Weights of a small transformer language model.
Architecture: rotary positions, tied embeddings, attention and MLP in parallel.
Each number is 500 + 50 x the weight over the matrix's rms, rounded and kept within 0 to 999. Layers, rows and columns count from 0. Numbers have three digits each.

# layer 3 MLP up, 1024x256, rms 0.148, rows 158-170, columns 0-255
581489547569397395566551528467517475537505533514538458558512460521517459438514553561440513509474540573548563460452448539556491504492528450442620510550531495554414480477521511519568501471510436497453529493570560580511520443480450437476542501505498448561469532524533517524494524503516498479530501562499513555456445594519529496474513456559553459518549523460389514434459413533555475558476465451452446455485420442541553492553484464465577503536553440478522469445556475522547438466493555492518461502496502598465564492548479541506530582517511522450515462549501505485561468534541523481464461503494486493538482480581459478433470487483509430452477508553505501551505429475522471511569493461536493567529440362380529416462481445390531534494542446499490426427532484500505524481513487
452430527517439435539539598572341452479484449507517521463523555491407488555501557569414536560537573372426485461444493439493542514482501524560459496385484487526513552605505450511519475519456555490551479437491475511572503466485484486469475509535518510422436532550550479552559458464498570477600503497443498487487495537522484356475582385428508510539562534476454530551526490527571487506479530378424431456529499378563546454501511484543452453491454465472473456550458505414434378542500511404529548488479503592459464448532510565493533482520421519481620468412589514571630585544521472502579525531572490441547574546564401417492552421532581464457511497424480535491505490507435512445546450517499465456434503602536464437484463553470513549550486511485444501495462507447565420555527491
498544398556490475503516436482584511442476564470541496490540596616531475515510478458574441539545534475577394519400474500445457573525499530521558491416499463458427496577496605480448513516518503478403511543555523466557529420542542456625507489484519577527614544467510468453588432469515500423525514486514462480550491481481491569467500442424395511444491559621507562465519618495440524606394483428584501483587612535527495506467506513451565556491488518503496548476485554508575456453528562462522505463608532434455497490508502567508555530552458405444505535495430498554523516462523486497495567527477510464512386563446475511446556484474547420534430510418452523463445521443477448526539489433475605462440447441623578456514465445512460610513406527541458530569477614539468529477527462
426603552426467482465489454517516544521534530518560456453450460485506500516486451501496487605466505474507565520539470481486490484534432468461520532495531469435570479471449528559529535602539531480599531492477499427547511550467542471522481406535522496552499546475474510501487568569574530579511537458527514450472464564534471512482457530556473501511455524469500543501496544515512469434525510431443382480492527444462544486537576462469519507502570482545445515467595527520530515549506466423502479520505417531476477555504412468492504533575499482491529495591477524536514455448555480439460497425508524486513418591528442520525504454507461458506413530490493541429509480522506549539496573588480513497518545493495461504485527476512492500449478504515569449447510534503558472512531581
511504415509507508450477446489632481508462330453542469398536499455544437487448507508485471464442537551417477486481579444517491476516520420514505543590429458572486491485418463481529481585478411403554557437434531571437524404540457550560518575603430551423567547438453421517470552506437462460512449514516580464434530407509468411473478557534474455482513542448490559483511505483525548521553506472478549514491511530423417554486487474496582503485478487584500513463465503566490494572499469583484536480513519504516522570455487471603474495484471475479470562420470500455491544442511520517525517467477470463512625520501559469522487426512505430541484490408568504540493569500498608450477441546459639470518573499559423515410490546461545463496499478545492534563509566539532608521524436
567555577514493451504548521412562455467493404413451471534511555529541542391489395475536556460501490430544431403464609485510592468507427405534435477484450536423488533411437507473494562459438459556514534422501461453414520480443534566458442520450466476512430531506508483499589436445489551521451411539448483496461476473451576448439560565549386570560545488478519511540482529548532489583522422513561555510586471471527463493528499461557587542559503468459410465482496479471587490415469437479558483552521596492417525457483553439501509444488462453434442416505414412504478478584456458492492428550472549535509462546638445464464458465471542420616444528520485418513452577592503479510539481538588514380445453459490561569451439455563479507476394466566456450490518557478484538436549495
520453490523506535576469578537539484532459565513401592503499509565530421573537478511492500441476599517524504617558425500622460483417456403510504443546485474542498454403422531444609552563489477438511554493521450417440536562460516511453541448449515536557313463464500499577460542506494530523487445540437494486502586460414647504498488570483538450486594471527443442502447540561562421457513561584524502536508526457452501492526474434471386556579441598449583359539559623504586463450466502440389456519453459468484549521524530461502541480554485567531556475482488498481609473409428487408554420525531481501520485494472410474487507575594525502557459490458526567521428501534526537490519526470521527511548513473538436533496406477508505530562465474519490515525443483455515616451566480
505488436384463469505587525462407400427573520486527457389640548564476624503385439554410567472477482440364586554539442589503485627504555489414552475495483554584591499538466557470572531464650589507515565443587437542452404504498441489415468488543471568425499504541492526442467485440562510489481545554460576546378447462489486490562457479468479463522445546504432458534502551572408526546525383462563426487520514515547399479573555481532399377520596538490549610465446489469529405498509476467529459595509524499538522510400534453524551455593557553486514499490455476532552596466532487579512528535489489479536502506635505470528551388549422439517567539433415526567544554531522486515491412502490589453550492501514593499501516592503510570560620505523462524528484535429527502507469501
475485591513448505517429488428481488467496402491469493598480439574588535488440533513527461566541477464555478516427493496512419547530528429489542499452520502553495571454542574441550468530543521500436566465496431510439584485525448498501493466519476578543431456513446452552583511560554502408577496471461426557476436477544486525536499537528530560461494483595526531590550541440534551554456479540457487498484462518476481503553455453479546436479431467510568517505521560497517573469539501484516528492517580495460447481488595429435476484591487533531517483478504456482543597480469494435500440484560485438533485540484479542549450511502457389476544576464470465488531483549497427433487491508540487431502385439493437489464425566507571392453476500502380559483550523551416409513588501
506565441549471476477510461456550543523581490507431509461528503558559494492503540604521511571481523570427481535540520574420488480496449569513601550464470531499484475468501529493465466469517464525459498441483473467513494434471518539428476577430490539499523543552441463523507492526595525526526539454563459519462508465461522454420522535462435496531479566560472484464524516559588553538542564431456513467557458546500364499536442520605523492469565549476536573478516523508427476523474460484519558490503436501454460482529539559603438519518550470545527468541537490479553520497613517425438535469492458593488520444477442481514432426518484594548570536477525520495460514501469458486490464467464455410537516535533504444473465482554532565458412535438457498470461547508593433547565443
417497455560553478476464459466455524523454496526520528536517495456563465600441527507479509376592472498409615477401515517483437446595470449471456457549577533461520471458423507488558502400462535522446557528557549579536518450569542531510476483530532453513449523477557572534582489499509462478518510455480511531567572551447540513504526416456469609497452427510556611529556462559577486415462436512424479487481528519537490455464451527492504465506486467520407548485448503457533508491560522525624495436641396471349529558494416556473426520570411550473458548457491457499545497483466649519579540552562524500507514536497409485546511484504443491455499506488529422494482451473511561483497482565485555386440485556562430474522557503486542562550504475489551480513503503467504477595520526
479415454536470473439435452500415512498529540510505484457473486551479419483498401545501497468547499499532508530519487524523452554555498435514469494448492502460458568494613485454464531543495404510513561508486407451509473575476608428459416469573516497610545402467535494499638487506524576487567562506516572533434421604404498503474546636579472563421446548513542506495523536587457486431494548521477468435483447508478475523479440506522440550524497556482477498482480530403551503475623615496556566555507489478472534571505407498470509464533500435504538478490493527535505450425530457563414598499479525486518578484501504464618446458526470439503445461473422512515564468493497468522478450580516489595511438526556525528503485535441557471490406439405525518370582577515458518453559555
421536464443511501554388544415506522503410406543577518582477397481630338408387460512418503455503467621588470448564497446411558527482462522473574600462539461505481404499534610451554500480462496565431464404543466533473491559463494403565507543528513462457415491451471509494443570517568463425518495567543563534556519575495604616508453567504625417512527485501549499492485412415548537553482479437477503591524609507556475415441547500578485578497531594605451582459459479394541501510512444414512396436560518519448583567549540512622498561527540486389539569461416519613508543420466513553419539502491428493588549579515533524464545546550536621496434423396461433507498481515532524588485514524644541476473436460496516373451499508486574587511612511447473467429419554385490536515502549
# layer 3 MLP down (transposed), 1024x256, rms 0.147, rows 158-170, columns 0-255
570546612507491489568462474552455484445493425552523490445492512565428499480491522480537541500530538579536491535569461446476526516547596491556427445533455381388504547527461457472523477503503424544494469473401555509470461465532517512524544478432440461521461512554576444467452496447458443514568529502445447472503552422538505551482483488455450520386519516534556526462469604491583441468580504470527420447519481526534541550519499435495493578523436489428462528470482576513425562445469522460456419466413455528466513502510505426484552482432427590508547544548527519442483479512474505444473489460550441523571436532435583541553454470476447531517544548421450449548491547504586531464503498565471574528451478570521431467513489469463494398412482570489445498441492493410452464477497499
491507566542481564459465456520474474447507569462489542478525365446490546521475470385462517535534489505477433475541493520444444458565536518436487454459578399485533533488518473544476473482495425468476523414517461510454527504536536493551431443570457461543543494483477537569441473447595482406539490418534503489499432528469446553420484522495549498464446533574476440526486575436467445525450463495482500512434425538503458514577486467468516515523490530532579519476460559509386509516503470553522497490470451532490534522542487377450445497474518506541510480596496394395488579444474449541563396490509471533399460491511449475535470496466455508545487499513532448591460524508448492543501457524480494450573478447391429582494562399406489456381439524424535542466520467559543569458583456
482482476483422540536606503477464432479490551471482541452530539511441466440578541498417500560484562507480521534431559511557392536509531481499480537533458536546567543462463578436450484526476502473464535580473458547453452609376470518517493450479550488379447421560553570516474550428471557452596439572476483523515501506459545441443418471379518480549497596508510553546498422461528454392523472523422438603509512568568506573526509428514366544495478547529551554593557575515489505548615453496529543532426453515483432474536514468558491491471610402516462465479557457478552590488473537517543517545400550532450598477466440524531382518529509538469507535436479514506513482364562506458448524512477581513433610491491490512456468406497427591491511598531586468502515473502554604566541531
490467463484488476506449555500430558530463428497478499462559479504519464466492440573496513490551529477448470485474507513527471496495491584491427527496423470566533516540561530497529462493551456531563428474513473472506550455492530558505506568457541578558522495483466550520469543586414438492441540488580475521419500416439519573466537523382501477469536462483501483480474447527554525509446594483557480405490492603436456471515517468478560455510455533523562510457446483452473447566486478509474506539527495458468495443442554539529475498449503502476470585464484575555506486531427447488463516430492492516527535484429463562456549504579475500556523532476469526456506450478381467458509497410542559481480509478570528477523398518533509515415593460556465413468498556487467421497472508
506489622541476488517502532587495503535539502415512429476549484403436482495438524512511545557534464440439463446558543460451499466563371465444533494525509504471465470482506398433590530524487370516614469496565533498567448472468513493506471516483395527568455522508432396465490585483498459518512484535478531414435498413510548547453567482545540495474615400497536519579478471486427497538596578577522553590605494459574549523597498487435482483538558458590539536475391486601455438502469553506506438500534434433522515486475481477504529533460479467492490537561563547483466499478481492603534571421470485487452473528545552486488554497474516516509473501445434455515518507440430443575507477513498484441502520444418496457486492520576476399450461576477502539505517525447564549487550445
426461413544458554470482513515521524522466534506479496532523437420368517487541548401498436409480519544536505528458562482567530454544650476465552512457510427511487567470511489559517503550563467465419418476420462471613472560520442468488460497478503509573534492429466443525423539477489386582426438534533456532427447577456592497461483493424526467540435509535408416539461480508499543462436413483500458516485548498483491502477491540555459470419490425454511485471436506476534497553538500466463551633609646573388464491499501437544499368513537471442452496572499466509588492481505507573437517403484571539497505523449478555561471455493493460477481472501542456538528530513488495521461532515602514545492487484518539519556490565530504472501486517499546468479532452479486528428470460
475522583448533536452523405426389504497400491441482562506547579539439529558440570529515508500490436468501595528449628486577517530513610393367596498463630520643540473400560587463440523410527526471547524514544447492531536485508375533384512560518504522531468611504515555532478579525579537483566483501471421454553549555473582404555522423411451483459451493473525478487511465464503518551397503455526469561518425492625391522511499468507530559470543462527444547501463445624461483389572565583485524508484563467523479555470522545562528466383492479420507468430507528578402537513433480502545506548477432479488521504527447416484475505437500551440476422461456580401500412506427498472508518517541473509487441440482598527565462477486457623516461428529501504501569601453475447485518547
514527526501451490523544514400544517483537468640384529487498430503497551522626465530510475530420517449566489523497515534502546512436403534479395505501510587567552540515571579487486441416389493503529530503432403352499443530512507476476437494517518551558435497452535539613489604409506492454500451393492499483479581495383434552433483488455410492514521417530393474428514466455529405479489575597602535594463456524423435529530518519472493500457550475491462418617523510484527579509552498517486590488518560520562554475496518527485481503406443448499586477558543552507515449554551482516468423551545527469564443534416505464415524555528533560544522487564486560542522523485520572528545446534570387563428502543617403527471457550532490531480499453549451484498528510524514460488442483
527488521532492430534559550464410410429488533430555459474496489472385539474453572589488524501549574457587534467433579482518463528602524525555601511584537481435437559502508511494500537508528486456534408579541462518498486495515499501513497544491470427456530518527499593505509545522498469491555434521572492471549470583558515545465494544463544510486479492518517479430589429626541532531595511571402458434460562438503492449528432448461529496525529528507537501521435510557580542550475459550510493471529413467510445483506490438435394507488465540555511539457535436474532433474550528543489547553494516428480539476473504458490450501481410541550382556490470423468526536526524507540510530461549450519440410495452500535458447502551502546576577458542545463524447529459463407524521482
481450514551534500571485439513454449499549483526485490471477443595584493509562525547539543492412472476525490510457554553534445545460587540477572510490447518459405536482562457493573475644518489551453460452457528464562482561446543518537463504493552494478526423500503495521538498513582474485455521482451475507501438463544511475402463443502452434471518524413446482473438504503471510524536550456489538526433453480576533530499542407484562499472451485500486519551429523383517529571450579579424488551595475436472521471511528528483516571428450467476492457424502570491530583572571530545564589507588485519386489585470508531616477455507480479531595458509367464509531471534407470525533468476531492502511546525533465478461525513478466437454467470504536472413497486505492580533513522
531418602537554446538489474498483460571523554479508430486451478444460517554431502535532431463475498526520568456503416437436438502530435567535507542360432404450505519435501499523399497528492471543598468573480550492550559477451508511556524443592521453557539476499421444529551438432561411441398411525502447502535432404534516488550518641379403466397502487428461459506475452459507618500561471479459579575498463475404527382432521575441408525552479438530520415509622417519447559505467469497494517482437480464567608490596514474473490532493552511533503563492556383484471461548439496486494449418520382480533542397616524522546476430512508412503576514520474493474470529509469504371449490596483372527503477452483514373530473485524545568454479491573482453587487572463442482548398504
407501431511518545521533489463479464401614521492507406443534537509514489437452453555528448480448498569559500469561417541481482430509510514520493540478555477467423440494546347484479459476554556578511443508480467432578449517460502522546459553467492637538496536591516468447490497404392551531493524413492484457566612438514497546454465463525517486553420501483497458575551510582507531593538488427542472482471487536419562497569499473426501523493436538520455484434533509427507459495469474457505466554485472515504515552431510439489459489520480587442439605575422536503483511437473451521560510503475492465479450501485492544574541496539481420529497454473532489540541474480488539436487474510464462524568558601549471545473545484511521506527456546537556526481454478470552545441447455
549401535428608467479478558511503521528530515500497447486562489491448591523511450496514448483475523510500497521432501488524517522443547516456499575470465575554507459554529485505516514497526565441478517496544546524474442495522523557505547558514464540552588494503490489489453471511557508499505503480482535419469557495418498455531457445522443449515434572504544426581442464563501549441430582536522502553526494519515538499514396380525612529538466549592518457452516515489435487483485546467485531577489424525475517592479533457573400456540543504574477493606581465430492467502609614501484539580490541438573557455495483488520425512598531456505510495479474501584421462520541474378524507457561530518485475436442511618562512507500519473541505558535412567529602537544499499460371423